config = dict(
    n_layer=12,
    d_model=160,
    n_head=2,
    n_kv_head=2,
    head_dim=64,
    d_mlp=640,
    vocab_size=2048,
    activation='squared_relu',
    norm='rmsnorm',
    norm_place='peri',
    norm_eps=1e-07,
    positions='rope',
    rope_base=222000.0,
    rope_fraction=0.5,
    qk_norm=True,
    attn_scale=0.176,
    bias='none',
    tie_embeddings=True,
    parallel_block=False,
    extras=['some layers without positions', 'capped logits'],
    init='uniform',
    init_std_qkv=0.0431,
    init_std_o=0.0431,
    init_std_up=0.0431,
    init_std_down=0.0431,
    optimizer='ademamix',
    lr=0.000967,
    lr_mult_qkv=0.4,
    beta1=0.9,
    lr_head=0.0197,
    warmup_steps=358,
    schedule='wsd',
    decay_fraction=1.0,
    decay_shape='linear',
    final_lr_fraction=0.0,
    batch_tokens=32768,
    seq_len=512,
    doc_mask=True,
    train_tokens=250400000,
    steps=7642,
    dataset='wikipedia_en',
)
Each number is 500 + 40 x the weight over its row's rms, rounded and kept within 0 to 999. Layers, rows and columns count from 0. Numbers have three digits each. The size before them is the row's rms in percent of the matrix's.

# layer 4 attention key, 128x160, rms 0.0414, rows 0-80, columns 0-79
227:500481486524525478514501517458574484473412476431492469495512504489513490506463443540531454537520482522452544490538487443533466462442441437553462542532513539475518506542498535461497468492444486502449480511581528493545516461545448485473468488
095:498503514462576504509519462472457506527478464481463512550481499523476461522483430500603551418499537440425507509516505511554584427485536499530481457406531536481403523566488512491436486498477571479498459431506552467506494479559506445468448512
097:440525447418530517444447485523417527563492512529478535543473511527448534502551541467538492489498589472520527539451495485519501485546521527489487431460495537496442517463474489517504530515566552549539532531484583489508515495467536526499494566
169:513527472479466517456516456525436496525551525582492506505515480490531475518540507495466529421444496499556447507489504542467529584537499534488568475512490454590462526496478457574472534469523517514519525460438484549437461520461537515507489532
095:484479528504529448530507566499548536486439443450521524586382573453456488491458475442481426585495482487475510461541471509561453401499496504535401493509482526420503489447553544485526514536482483480549511575553451510494501467515538471447496448
159:508567467473479544427472469551389546554559532551481547514517475514518518548544535508514510399506529489531455518486491551481527554555515552475549466470486511517438510488494471567468536528548540544496505495453488504420479514477553527518512540
074:543510447499461546508497451530462471490521533529470508530562469471579567513538460519479538488558441501478480483565564608454462517441506525548471513469450517492445525526457537497410515513559454487458440466507502532507528501565485492545445561
158:473468511546499453540506561456581480483439445463518471485458486510486470445453471456472461626493477509435559483525493461550482408474512442507464551528468483492548473523514524436523477500453480493496507500528490474553527482511475489480478439
089:441448571568539446534477521506517467448502425473521521497436536480449443490492431459457482593436465447469524446476537505557512453527484443482486496534471456502583537539476511450567498454480464480524482551487429470482515510521466563493500398
139:472517471447460526467492471555425501527574507529495515502556520493519518511535512520530493467510516534559440515464539534454491586555501566469557470514508490531474496507515487566476540548556542502500518495480527479450514537473559508533484531
140:460565468499495514452502450539407486553575546520481538498521511486539525512561542521526529424522505482536459537484524566449539526531530569463500471502511487533482503496489497545464537526558486503502482497458554506445484521510555518525491539
071:591505499457467508502460359489432519497545509495507485508511454481534533493509495584541498430536541529468510459444498553487531585508470480519457539529475613501453527530502445531448514547474527540565487451477464506513446516580562513509450588
080:446442528523506468526547560524546468517490497485532513518455494500477459493536523504422459589445435497555466475512506499480480463498481517411499520539507449545568548529502520516592502392475498417535564513552463533519536532481447489454567439
198:473542466490473499463503525569439515496585544538501531510532526485498475525559512476510516419511518496566454515482521530471540526548506566447549466505512454523456519511518453559488546515506509490524527495457506508446461530502543490535519535
091:478468481612525515572491504499506504479557541479540437507510541476479548427491463529520443459462431456474488442438460515490512494498495452469510548508549457539467467575575551438528437546474491524520515534487536521536451443527494526493534594
083:440536506529523511470529503519480466469569491567529535520486461524461544450551478466459546524467480517452464516595481548530476542451501547490494500461561419574560510507498481434484449505431543464477542528525507475479457534462528530507499418
099:524470561517466521447518500467540517450514463557510499478471558492482493507507433487446564473430479496565517444501505521530563472592494514554566449472430448498465516576484458536533492544492560490518591484479469458563468550486550497526557451
087:498445497474471516522535556516486551481480535524502555514501412470475515445575401467497541494530427562497496417514493536491523575453484471562527465558512569547547528509461520496441440590511511494464435536548574472507515515464476433414520504
092:524545491497516515464472519478478530533530467497485494517453459501542471443541577527495541573495517447513556529567580578554475535549485496608502476455457444533512470468507526428519497511497501493526501464452516491548444540487469464490424557
093:517504531527515470482548511508547502461492547466506494568520536468441435547476458507506480491514464523488478502464517451472520495601445502463498461496478533526489541456517570566556577528594538557522430465527556523557537427499550431460482551
086:451489536514540454441459456520517484479498445527447594459544563512591581495513508590477482493475443525500529484553491501441473499510551525501501447466533562537445502499479590482505502567558564520443417486479479465562495544528472399522542458
084:518517571544443506501514563545475454457511525533480437536443474508471530519408548417456446554479486501499523502479529518516453530481422601416454506524529455483519558502498500570520487471538528547450565500558442481504504461496558558573477425
092:472500495446485562468513487499596482454478512551522489537522556475466506485411473535453548533483432532466450430456502498546465429529466498485584474435500469519457516574524531476467481469596471468480546492530525511515441542562419478541480557
087:463533460493476459583508435489512460621474517524489537543552571453450435468543475568448512479495501445490500517453555489446432519464442455490434470506518455458512571504560460512521556468573445413494517558511498535489527481478540526563528529
098:514556511533481450502504487552511473464507518496557447505441451523565507498461495479451531526418572503459537472468513533489562455558501514482503414507494476535600519453479547579510479501400488559513494575463478434551479515532508509497541473
089:456534512512467439442480449551474448550493538435429451395542524514512485544449501536483482590571573483434421565466445423512521436465522492539514466547501569536468533506540505463475475447464497468524454425454550549520410514516539531497517514
088:533502503436463519482463476521571527449487494487531420451520497527473476506515411575437556477541537457550486533466532531484539507465462537479590481452546605554467498468494550522493512503494531492476509502480474481529506476431518503434546460
089:500516522554447458573492516496448474504557567503491525445455465459496528547526452531494505457511498476560555509440483474480482602522528535547501503488507505529540532510535479524535471445564460544495404504453480458480439573546485520500491479
082:499474459442451477522453602497576508493527508475496510476496524437464533484511427482527471507529484450540468512465478503481489494540533488531578543471533486572453515541462501496481544538578552441533502541595498475492473501517469498488514473
091:428465511513499476506535443569490483512488450497462546503511585597520512544571469510512508502489480587532472474505401525537446458558521506473512532506465463480519526562555522507502575570526456461511473474508513447496472512571508522490524500
093:435411502505511519461430533512528435416470514498453438558503588452513471564480417538479497480468526432479429523454459480538500479511496553496488512565485451485472515461559451617488553482535506447474496522461480567505414582501465437518469523
084:476575469500541461539460466540577467478522489457559456495573513501455561449575531469498525529517500472453560499515486452534517395507431462428477525459451511465475467534519439515467459524496509484467542508558575470506530518545461519521495584
098:488424475529443495518480537476534485438531561486505538467505534465478472519491494505498454495513466477545477469505475493552522487555490469509578529499448464500511453562540528487559513562529537541543454503596531530500463560562448483495483525
092:544521526558448473469532449569463535525514457486490553460531447479509481445449514469499483543465492464407516494520580574553495518510472504517501484531456568526446497413472492509443573502515521554516425484526458460534580498441584513472511427
086:519530560527497463460510583426563543522436568525482585498446447544498474501551595519488531444458441513524560491478529565477459512532451481485522513503489546520514535465544569506553489557498497480500416476450525544473499507461579513484477458
097:444525483469533529490526475494480526520466474502492492528456534515515488426439560469444441486498490438473568570524454450488540526458448552537488440458520379535494478416494507547549480519553520502514441522477516455525461593482510513579452485
096:506461442498471489533459544487484567467461423481567549567491548475459533467433439438487438481504423486541521490470479495488552503474499522471511490492501495556540440471502515482473449586529507547491463559484481470474533494494585479507468520
086:475456467460563472484445534524507478464429539496493506546523508485532454384454479510577489550512491484492494482530593453436448531493566502488537489458532469592509525434520545542447531558509525466535336545522562534523441489549495477452565498
089:536478553407502540475534481520548486440431573490553461537532588474521531572416528472494472555544480470478496490492540389427467476442490495506514488510444526450465554450464424508540454413513499485538551459479493513499449520488460515492531485
091:511488480573492504442447521544480548506552515550525538496446471598466426537514477554451451458498546426466496450489444562429495441537506470505484564489503495449519497570574481546537413534545489469504516472485528504430519493470460495526450532
089:481584493505502546588482554480486557561444484527525526512454474499468485498554452484518480571545516524537441575440465550504526521481535403542494541469457490467469552520481527496463482551500441408484589558544485533530540451458528449517588518
092:495458586532476523455460511478531509521548454406568501574583525512540550521475504496572497451401469539508502514441452491485545524470494466509531423450464500561473508504551484486485543479531494451477493547508495521521502510522478517542441552
088:444514443454509525517560484501557422524561512563564494538496511441511476467544553464505541458468512529500461467511558499462537483542500451504416478495530564512519474495528448525547524505515537512504551454467533558472513525568536422469501563
098:556554518516515562458485507531471506539496533529425567434513504509516461507381531477526478473487492437508525421477473552538514502526517494494472509584472464508484519523463560518547502488450497584560450439469449515510497517458468566498516475
084:447551523425489493472524460444510451487523548503496550598498460486555518506536506499540521431444433561442460394464511491528470486475473442476456468507476538496517444463456461507498456519517478501430595509485547572517508508556516521546506421
088:498519496548475503487564537477514458396569504451578515599497554505423533555587426484429524460513531461516440506562485541499518494550498537441502585501469505433465541425525474557451481514485534521537480475542436533515458440511493537531482455
092:488469503424513478517514540470505481471478492440499461466489595526537506532549527492455421489526513501542483554537503508494529482472472561472462514452474488555546512555502532555465453537513502499456446516451512570481502538519544462486437537
094:527533508438517484445471434521575473456495489571473552482447532445503464502487528529558458559484533510466456454473456497521446465446573512444497536503492476524502586516457542496415418469554566482473474493532488551498477488552570429512495537
081:549503471459511513452539549562504508464513500427497498485529434573583542561578532475520474562549526544459467470510524498567468494543541541546516547469449524449484493546478497521457540492561520514488533518499473481492527467541513455538540497
084:521529450483497485454536430497495507594473490553471444598508500492547531518477506500487490529528481484437544572492558561483474454505484474566492529526501543469425551491436473506428594452493474450430533482440487500514506474517535515501549391
093:568447554458501515452533520468490556552487516539550518464467485487546469400502627553540441424547456480451482505493471532430471460502498516472493432473498482488453493523498490467559520586503514518550542495529457484492545467452485506550522415
085:479452517497518480454545473546506537476539473495536504430530471542573533497450575481491525458590413430515520488498452498476509545503473494450461495538522534464441489563464506482532494531475458567518500437463525499563503527511446454451485508
091:434553485459526500487466508553537469472502501557468519447538561439463479495507564516504465445502479559503493439534449494558482487560545543547519520425479490490520483549373520479519540513476532549506542421527397468476510537557503469481560472
087:491530557468511508555507487499531479475587556510534464527435502557511574518483503499491517452494514443455456448563508541438524460509482515528517486479550583459516538447537510453446383507493521493516513552497458514461543446410515432499518492
092:583491525509492466448464490489489482529562535469494464494505485527473507486448436464505536478539452467494481541466504537494419479514492558499574544473464489561565486441444499426481457530498426571549522444429430444569473492480504503503509503
091:515465469448476480453496459532499487560450509536473468485534499435473533533526565471434548462519447514496453495567465588552468544497468584450495467450478553435527534487446562448469564571454480500451418445513508549465549463415541565534514440
095:509430504451544481456485504500520521483500529496428489567532545503471509504539414483457485500516450498490451527470499524506516472489537488489542512544410452490505486500552507552489440549448492492587494476528534484443412520562466484483502440
087:502525480482512539513542471566517428440494516498523577488478512519507406550569419506581433521555491500422511497501529464539459460544496476535506421509500478490559506590494479582509442493463494464528467489537541508483464484523469483494443495
091:513497467488504475462534556495467501582473531396481512537545566552501493552553546436527483564536529470489523483556562549552498468481505494480495479508522537532480474530530492470484523564469461458511554429525559463411460582490486440476492469
085:468489531512468504538463526570581484558454455501547419473455471474489531491486599361497507498468569411517552473520500545513503481539465458520464494496489446536437483492508506531480531520543459457524523436509484550513521557462482522519516485
102:420457505405460428591508494510540498535512506519551430514500473492478474427518542530545476505527518506495476538487493489463492543470502513497411515556493544480480532454596476534462475433539503478520488542529515569418538475522493458520482543
083:466513498518463484538486471486517469503518545445544459401550540529517453477475460465507421456515539568530533505457515409471497495454493485545529445535421561527519443451440511536518565489522503561455475456536498478507583458527494467558536476
088:454518453454505521470587411513513492491495470472551527486534549569514421552479520559541496550532515434487466474428532487458439526441466452470570516564492500464528517517446460511500481487563490505473508470590550543528609498432501556475527497
093:455423516523494529516467449512426504470442528532518432453448512512508543504458511500510459488555462468556545515574483447500526502520537554451515527530504455506451507438427514550506501521488506555497577480600451441575468490461508493482520387
111:404498555465568532489498535452569464549468559452486545424516480545489473461516483520572488498418505492485544464440480463531478493485476523509505468532539534469475495470474476545513495463492542531538506472521466549570564483567452532476541458
087:462452560465471508576542490521509479528518483493419493496495438483436514436528473501426515413490457458476481454482489529589555515516416466537456499404506498514527510418579460503480464461437539477526414426499450485542439520531450540483545553
116:566470450475489434425434472507392531464526475522506516521512525471523498471533508440466518476539484560534481453519493473443521511522444456530541491462438520510537501564540596416448530552512460460488489530461510482442443495518477497519475511
088:532557500514462493511455527514493452521501491464542574417456447572517535499588490533585444490505488504577472418520552481512467550553543519515495473467544421511489496475470433531458535467481476589508472552510504485483530502492593441435535494
109:581535495557452561537496553518432532493580450491473490513510504537533527505558522434436504468502543542533467511545518510489543519517550483474504480448549463486521499554529503442440516570514513494500496506456481509442418505435531478514465489
092:476562438458483487497527507469547508485515491443516553460514485533517522454522517417536450465508600520548468527469463515460438470556578452520497507495534510544493494482467434553558544432468432494515532512478512489540489565524480475488540533
110:459497468529558440517537518488519509454495493488508454415508532492462523501523502501502510484457535433448485534417507479498446404509464484484553501546517484512471571432488477561593524465517418486477531513528516505635492557459473538510510500
107:474459540475538475472471474485569490556433523532522476486464489452482431464474537549517497571490464489492576453494471462503457522428458531518509497491469491489523571523496526471480438476443587490455475474527489527524563448605523492480494472
078:485571468526558462467587521495472479490534512445428465473496461528512521551597570491473475423489556440554505510441516483492537450452471492527541520483558450488531502454477441541511566461512492523562586473500479540532495532451518503447530520
116:419489543456553479512541489493563454579411524535507490510505499519440480468470500622530506533497483460492558519457451493496440445445456526492488524570482471472507568476460470527538458420456513465512487484530510542568529484539526522475499470
083:479448494489505430492441427463506502502483461410568606456434496474540471514439467442471502513468547559577512512596520523544506569545496535485500482530442511460469473516519494493497555550523511523467470513491493505457430527481448428546505466
106:556573477507493503477517535570488542473506488509429537470496508502534515527535490453433501465530506485497408529478531556504548497504507490522525537486554468541497450500559453504510504519517467528544526515448476505495504508464408511589488562
163:411483555430547543453559465481522467533447542556560507511527542461500403526465455572546546493452519531464511498482505447497478503461489541473505478537546514514493548525455502588481442411463544448453514455551552512528560466560516467463543473
084:482483454532469470555474517483532479484534430438515484456509521543555482523465525455513479559545473505454501484528486479543477518465523442513464557563456508483505477496515530418522540461509464511494510516559450512535471478480531475450522431
077:466507443491500467486463488459493449540553507494547495542467476507571482459454510547504539447528509540542520496563464470424540586435469549515484458445557486488495539555556491476516512566495495539448567465567571492534502448465527534503531501
105:492469476445534545515467492490463458506466541482539491543480525463431458470466446540559430513411533545510539468481532467471508482486444478536487504512507493461479528479508497522490396466543584450479483488494551504541553433559545455449484468
092:459509476453516534482582478507513449467495473526502529487538604520529465508565466578541504546445498551512555490505481436528424551468423471510515477502525567532485537475550492464496479547447583495407468490540443550543559490525454498525489458